Weights of a small GPT-style language model, trained from scratch on English Wikipedia: 11 layers.
Each number is 128 + 32 x the weight over the matrix's rms, rounded and kept within 0 to 255. Layers, rows and columns count from 0. Numbers have three digits each.

# layer 3 MLP gate, 256x96, rms 0.174, rows 145-212, columns 0-95
078064121118113139100128153160104106190099096114142169098130082124062063096129124174140128125136075108166146141122158158167117106108096169125103124149173160142150150108149120125157159141175107122189150141111120149107138064103133144149117090125143117164151135158122111118146153146104087148
168119190142155077143126126123150132075112065156141105155144181114145166167110139123193104177124140130201081116177164138086139112082157089121186155130166071140122101094067126097086095147079115124101131093094124155166127120132121181102149143126182115182160133183099128137141119116138073097
129095147150103155101120144083086159138030159173116171066098067124160142097103193169128137137050132123114129097138175137111152149080164195123143155112102071178116125136133092138103144137085064206138181068060145109135063139149087172115135086138140137096067107131094164113085195209159103185
171185136089174159132081169150136102112136142130122136169154143145135148114126125120096134129119103190118142167114113159074099191126116139131146107072136129125111116132118102124090123098146165147112136077067112104132142129121122061097156098138175205161119162100083156141115165110176134086
168147094124076168080069158130154156091165097115096127172155141180210119137117187018129124133129201111072104115119170143107182157140082057097167131138143142133082089066189178098037124161104125144077069124163092144091149154155103103148137106081173125067136088143081129057172102018115103152
156132163112155161062172138155089127110083180095163116154116159130117141127097125150112077177129126141131101186131157107146105069102088164149095097156094088138182104122164113094182123171046119102161122106111138121142103087040162113102096076124153165122088081160183122161118116137120117127
122111058174090141141120138100110158093134110155172097131139143122155100116087094103186138094098154126118130154126111118121156130126175095111147104102142191172116089168096136136128130133168119131186125096121144146125111141134123115123155119104120126179152132137068122141131158139117099105
113134128083136100105170056065055132115110146063068160182116134170133117101080195023153088068150143131065130155124163125130097173152136130097147112144119114112081092173060103098132146140155119121094134132108107176150119162203048165162151138148118137140117078106144100076081167123153097140
159125168163155099140069087198133143174115016132147071205144112167134126192177091082099140169141151121052093113120180087133106142178174149111116150180119143091139136136065114113178110197060145083150212104201086136210128157168176087095182178081156067146176113084147147117097142123120129141
116173142109124133124196159100070140107124172145130039202125097163142184121161131086168104135125169082121082109128114116138105100132132146118165132139164073113089128115114123100134119098145128103146147051125127146161135180164094147106112115137129138138163175150133111142080117142089130097
075111121113137102076100141183147155072128070100106117098117110115116109041110117156114134135082165036151154156112167089083067140088120124108144155101114107153157190086095098133143086139112076117112166157136147134131184113136044158134095120047041130199193106092078117102099137062164106085
134122124127146165097124098127196085132122112172125153101094085148169136135164116134121078114180162168096113110133119094099108105108127140152178072139104132100158124145121116119133086165134168165147107096132127078145149144168142075124146155091146132118085145107123182087137143131073115173
108157080090112127102142117128132155119103152097141118125103123079169164170161133121112143088174134112123069138145061129186127148126105149103139119123091169128113132155134179092134094127100162146145107109124149147145098142175156109089155084157131129085109072141134146120148103130107150102
203125113202174088123146050116073092157162096109098143146152175119140151140161171081120118177148124032143117176142145162101134126148124119138156081060107121134097195145168133089131116139137117133102120114116122149119174109113095165120169147095168145129100139099129106108154132101113113157
126112111126157083117149118170082155139154089138086120137148084175131143121129129094115133092120142121136124169120163065138120121139173154189129105113065180144116108120147164115139078101142120103102114121124160150169106163125095126213100118047068121142113165083092091192147143067122123106
118135149185123146065138166137153162122136116065153115185114196113093104129178099145125117094062117132174217101084104131099130161123175166161143162156142101170129119146144132158097112139104105126137175146200163144110098139110134125119126072116147121137127146086062156165103115215105186112
102115124118106140142117160123093152130065127127079159133145118136128148094096133129143119133113166156080131131105169131137118126134160172144110133145080150110167126151137161160137102143143145136075115104066153148114152139161148105133172146100140174169158148120139161173113114139133141116
134131162141104080110154160158105128168108134134139148182117148109127064106085134180114153133173149113148126143147135113188086095046116126152158084126197101129160127125113139109118163074148167151164059069118096080102104167096156149091097093145155120056186119133149082148181167182130131075
142107108095137122139113113121091125139122152093141175167072096099080122159108161138152182131164184084087105125153137115148106065099169149158137141096119114124151078156109146122143135140123153152104157129136116137156092107142098123109156133162119084121061082100122084113028124132135148103
157122126135115116112150136120062156171095166203146135134082120064161136078102123181119125205162179071176126231086102142135073151108099079178091115156135087139165100160144122111132100159180156101090158110145140142175105125107197069059129128075123160151065157121134129141104115149118077119
095088151085112100133164134147109127153135104184126151168124117092131136115095102134146126134042136125135144119101169121137105129081084145096162139118085118096155109156134059157139212166100176141118093083135092156079143164080167141137162161118135141159145171094136051114108158191115096154
170109161172174114161066138144169139161107144099112131126105121159166089165158122105172086113144109085175120110173185118145132128144127116168155106152136094086128118126166173088127061061147132103115145175108116152157136162127131155135106089112123149101152126111192106151088120193177120183
146110159077161067160086127112148126134126172105122116140053140132123137187153138117142099133149080120139128108098113137149076064148184097116078105116098124144156121122086148088117126109089144140074081157159142119132107150109217132068157164096152124177128085119092129120111180168168147143
083147134152091106096184111109138174147095138127105150166154103087109117137151079148109120134135184160159109147130137208118144123148096072136097109141181096123136149148083113116170127138144092136168129161165131131169146132054151143156143141138113086118152115135147135184137121130113099095
121109133076113109113088090145078090127083102132206157121106120118156100097159179135122172161143068123155106142202141244033112122094127132120137139080151074152097095148176134157114167118164197132115128118136117117130141109079091140195149113116135146155136163189154133154116057094128082160
113195079165106091109111117087127092129161130120095106096109194150098116151165115096119114130126174110112130133120105150140117096141122080130165125150130133176162104112131119155113131095119158083116139166144167108079153104137175174122073110144127090111115148170115096123109119093194151170
145183094141129194103118095063140098129121177139148101112143136108138123138108136189087166165130174108138084113086133098095143132117138130158133170052127101095107122146143101072104132056147146155135114182069144225158072111168160167162129133055156167121104136096128122113089182191131119101
136123127137151127144121154124121121105110141094088149156165102088084119125121138168154131117146130101096099096106143142109175118093154096162137079161096099133147121117142155174117163049147116147138144179115133137184096131129125176130092065101121070118157176142112149114111133135159168180
130133133118103098216092163095155102137127151080107120103139159068192154100151123121166138139095121099138156120121168067098182080088133136133200102144170093215113179138192191169113127142147166126089110128118114173148132183132143192180124127076193169086152165098080125128134073118132172113
174131111156138121093144122113132121125093125102153126125129185148149099177085073113151147147096128109144123084145146111153076118126085105122114113132159176090139163156088095147119058083118107172148139087077110099172108137113182094123126081140119152142135148125088185143118154131122120080
139071143157101135165144113173113155057149156101089120159156106134101200159129163181145070137150153080152133127133119147158131113159067142157141166152157110096090155129092157074134134113149136136120098143154152092201207120130108126127141122154141134165092107080164165103062089099131138111
150141149108113124144027142143140165125142100159110113085118142199109076086114136146168142092125127084060117152104191085139145166134141128083166162171089118128132077163167121075104096139057082112100140118180178162140159129167169131119153174164121172129117052174142171124143113125172129140
097131122109101097057131071230141091110139132094202186097091095108127099135106202145164095132152175117191106128176142103141153127166148142176134135147136161142094118093134142081122079145114140116144147103170083086077211162174103115175110109113171082145083093137115123124121179106085146112
140149142085115145148119117145132146117109152072118172148117143157103160090102141137151147114080201146113141134133135143104110140165132143143152136122134157152141142152104158141162154103102075097141171142193096119148105146100110156210161148102147106169118119092083146105099092152066102161
076100113105094067161089110117121145125115139083109098152112178105156082135136123159151080155193080097100140180071149174133113152077157072147143169125089107117120093146172141194098120137175131103090141173171141121157137197107195149106118197124099044092185070125155119154159117157181097152
110141122101085127153159115096140094097120115120176094207147111127134106106116112102101117112110109138117099166085164202131141113176123125130105156125084135173146127104113128129166141140130094155178133151100077147136100116121108145162180166135093108113132139102102115111122145133161073181
122124123134116097131132172142147160102093171145126125113149143100196122112168101176108091122146120166085098087107172125144132094094147123127096139161099180140160109136130151124141129133179148108104168152110224135109123117132163076113105097132122087117109110109129157163196153159131147128
123133174096142096121112170077144135117163130150099152154184108157121131091128119130138159080103135147131080098135099099092086128145103146132118124131154117132129152147092140124142122128124136106117171126157110167107151169118123120144168152133106093129154137141125121126142115119159103117
117072155153144136151138142125144158130111125124155052119089141164178153130102090148166129133102161068118127112096065111165148149141097170098135164143095112195098111160131139104123153103108126098129121109133115156119090096174135148097129114117163136125110147092112134107105089082161162114
126122154105145121151104102165140117123140136131131139113076125069089181181101110153154105089117113129095146093152116111177172073126110119122163127131166075130168131097169082080151113163105136139124140134149113104147100135122098093140151157156152089122117217165082123093210150101106098195
138098090087129162115124086194159124125117104125153138106178193122184147116094158103139115109131189112107142118120124076149135109139062108111138094111186112190164102099148123115135180096152138149120147116128108135127117150176101107096114128142182143119117134133115149084115115124149117118
142038112156163048117083100143163114110122162114131135141184115136117067123175097152137071181199145123104071132094154189129182105131152098162117171161155106198124039135202188181159071127117044052145133148118081114165148091107123139089126129133124083168138128113121150106099083119120072110
133164168104139082163075119161136170124117109141134110173177098164113131143096100151118113109140199123153120128144141121158118128082107122094132107060107172125087087099140163134164161113115177043148116096109116096146133185121146117115126133102172105120126098105152138118139108145137114138
161135088100103078141129118093114125124102112111132138135097139127109103156093125156100129148168171128079111194166120116154110179188164154070085126112105140150165151152137093173143167101110166131115146045068135118083153141130136066105145132185170191162149164142081093096154152152096092131
096173155144116104197153055096096113112086083090119155110125099075101164055134098117117166127156177088148096078150133164101235139135102093039151120114116066137122127184122142102143161213141151149106136102116108110121110112115101119145133123156121159112147089107119089135078091173148095165
080179181123116165102130091161161142118128125120158123147173117114116145068101134109111109099090142105184085174143141061165113122133144110170150135094125074132127131173130175095122129124121099085108140112143094170080135121123137140219116094156164144116129151105114068047137129138150150177
124040151136119172124148166151086181160137178128102108126134119196123084128092157100160120127138150061090097168114147108162140117108245130139140153096100156108094106107174160111146117125139084097074126072091143149097125096141104085158105112099063157127107158101142098129144114147138156101
063092060141110131183158085126075164148192043078090102121118115140157164143109155109131196131081121151103151199082152109134068138157117174124100138163159191098095215171126150177163105135120071187079077145138142168101123094154099121145157158087130133162119144063041119110131115120125097121
077129087172128137136146106101112091052143093120128141128164103074111104107116160146143126104128106105125122110138147123085120117100158099112154147143140123131129136078101133158117128159115094134091085130128118119120110122144136117166128117154128158118121142151141145159114146109181101139
120128069106125096108104097183104165123121169118164106064108102107130133140082186159072122145150125125139168106123171109141178144112156133129137129191108135166148158142170115110102138123149121146073127092120095147083153172170049139140159094162184137140119131146103143145105189085171119073
056141069123099117106122191185083103104107133104106110118111178131073126193135091165157096125120170112109137081115123109137094094104090090111171129141106102112105075146087070110128149148118111102210149135083156119154114108072120099087127094135087071137127151070091098130145139140129144096
094157121147115139141137149138189107137178144122104098142108153124097152114121127145162146101169101151107084080137124087127112150131117134091150106110128126134146116168137102151090105183127157131134136090112100120119095133150153160184098106148138101176109138127133160115134176100138111149
144131109132157142082110119122130111115140126157110124175173125102112104130090146170090145133134127087142115134144159154137170125154067121114121149104142144171162166136137118138111124099142107138111122113123175113105123138125102185116124101127093111114142143131104141141100130150151092119
102114120130149169136153147144155124127110132123141096134129091121123136127111112155178079152133092108122087132168092079169116142133140103152146102166134092153131120102123115058120099126097135108133112078067128143107139116211148096129090068143177109128090113113110151120150129104179169116
179085146148108086159108143125117192115117146169088136123123101110091060108131158154192054148161124125126148117088143146074169113123150130150113163169108097077109076098127126101116155113121064153137115151129151165098155144119171174088107122152131103144161082134112130118109114159112087140
170108176149121150134140131099064108156116126160117121147095166186154058133180124112119137143091126089090139181115101089107113187053169120075120093144128164097129097111123129147121068135050140107150056144129206177099066112075117148062114083141151103114175066116111109121166119137121165072
180195150162182105123099129124118106105122115101159124127057169133165100142094154159114145130094083165089118124065162078142120058112129175043110040157151128134073106112107122098061095103126092114126185105087103096109158157135170149087080100122156185180066159155157110102100110100128140124
090157112118085152114141068096072117153096134047136140161118114127128126146097091185105112158103146147180068171178106132139118151195178071049110092108139100166150109160100105116161154173167171151106143131185113078084113137123163138161083127088130149113163152121116058041043108203146124193
155121161168190110146133089170121111125130161077164106136123164175144076159091154133119083107106151141083109149136152109147153093060172100149172108119131166144175096103137046065123161093135133148155112208121140105115107000113135058142119150084110134159098194155054124134165152082087081155
114141169102145142107116121160106134169096114147112162113076080128099132216129188128157145146129109152131119136105122138181174090156131118104113164148160159096132161039160157124112178151117105076112124149121198149117115167093077106151096094139092054156068154117098175089139136135123180117
109094127154120121138157079183085158127119160062111078124160155193141181143155141110088114052133188131121097164144136164136112134096103122164069147156187109129155121153076160148102132188098121194149103118165121080164122112143112138132148086052059060116114147097123132152117137193056176042
116176118136164115185115112126133120130103114145079152106145113157121142118101175152097109114117122167137103137101189144143111105166095160110096131134116103121059138077130103077113116084186174138161191153126129119184144134133119115132112133126133116121131149115117139152133164114157117157
087147123105111162136116141146116111154091130109126179124102134125106135130096141154151139144150164120107098179150177129124104146108140126111121146165112110133164109150178148159136104111108130108111107096189117136132166141176115114154171104084145108158136118159136097153132117114153175152
147118092100121168105134154121172161130109147083144111144116121179162063171098084135067184121110124099068118131125092108083156145091125081119092128132104149056127153127088162097113110129130186179170129122108127192115105136162146109156153112057140171065123153122183124144153145111132179133
124165148207109143152166125144140177167124105156074126125133143208214089108151090094114128155158144194147136127104103075124099169132103060162178115118126107133132143091117092078123146129109107146138160126126126152144226132135142175140087120101124100114168119150109166128154133107131135055
111142120128122145118092150158111119125111124144082114143104119127138117089110186118131099121168144154104141102130163116133119105135105158119122161127104149064136158140149128127153111152135121075143118131112101139136134091128097148123114112151147137116163156117160101077145125125132125130
133109171140080108154143162156099161150152056133155156127120214222175149113081140058141132136143154085144147149096147177068127123129125182048156123143136115089199154082165135204171062108090159158097059142153157112135171152117100169105119116063124097100093194150105142182152154175081183189
060166145165066173177145126121115109111113123081156120149154127102111105128119118136128193165139137093126123130117125129091105118124123146124137129111173055144141143120104135123152119132202142146135201141107137068105140139126121149179102131135155105125117087118144134115130129120110139142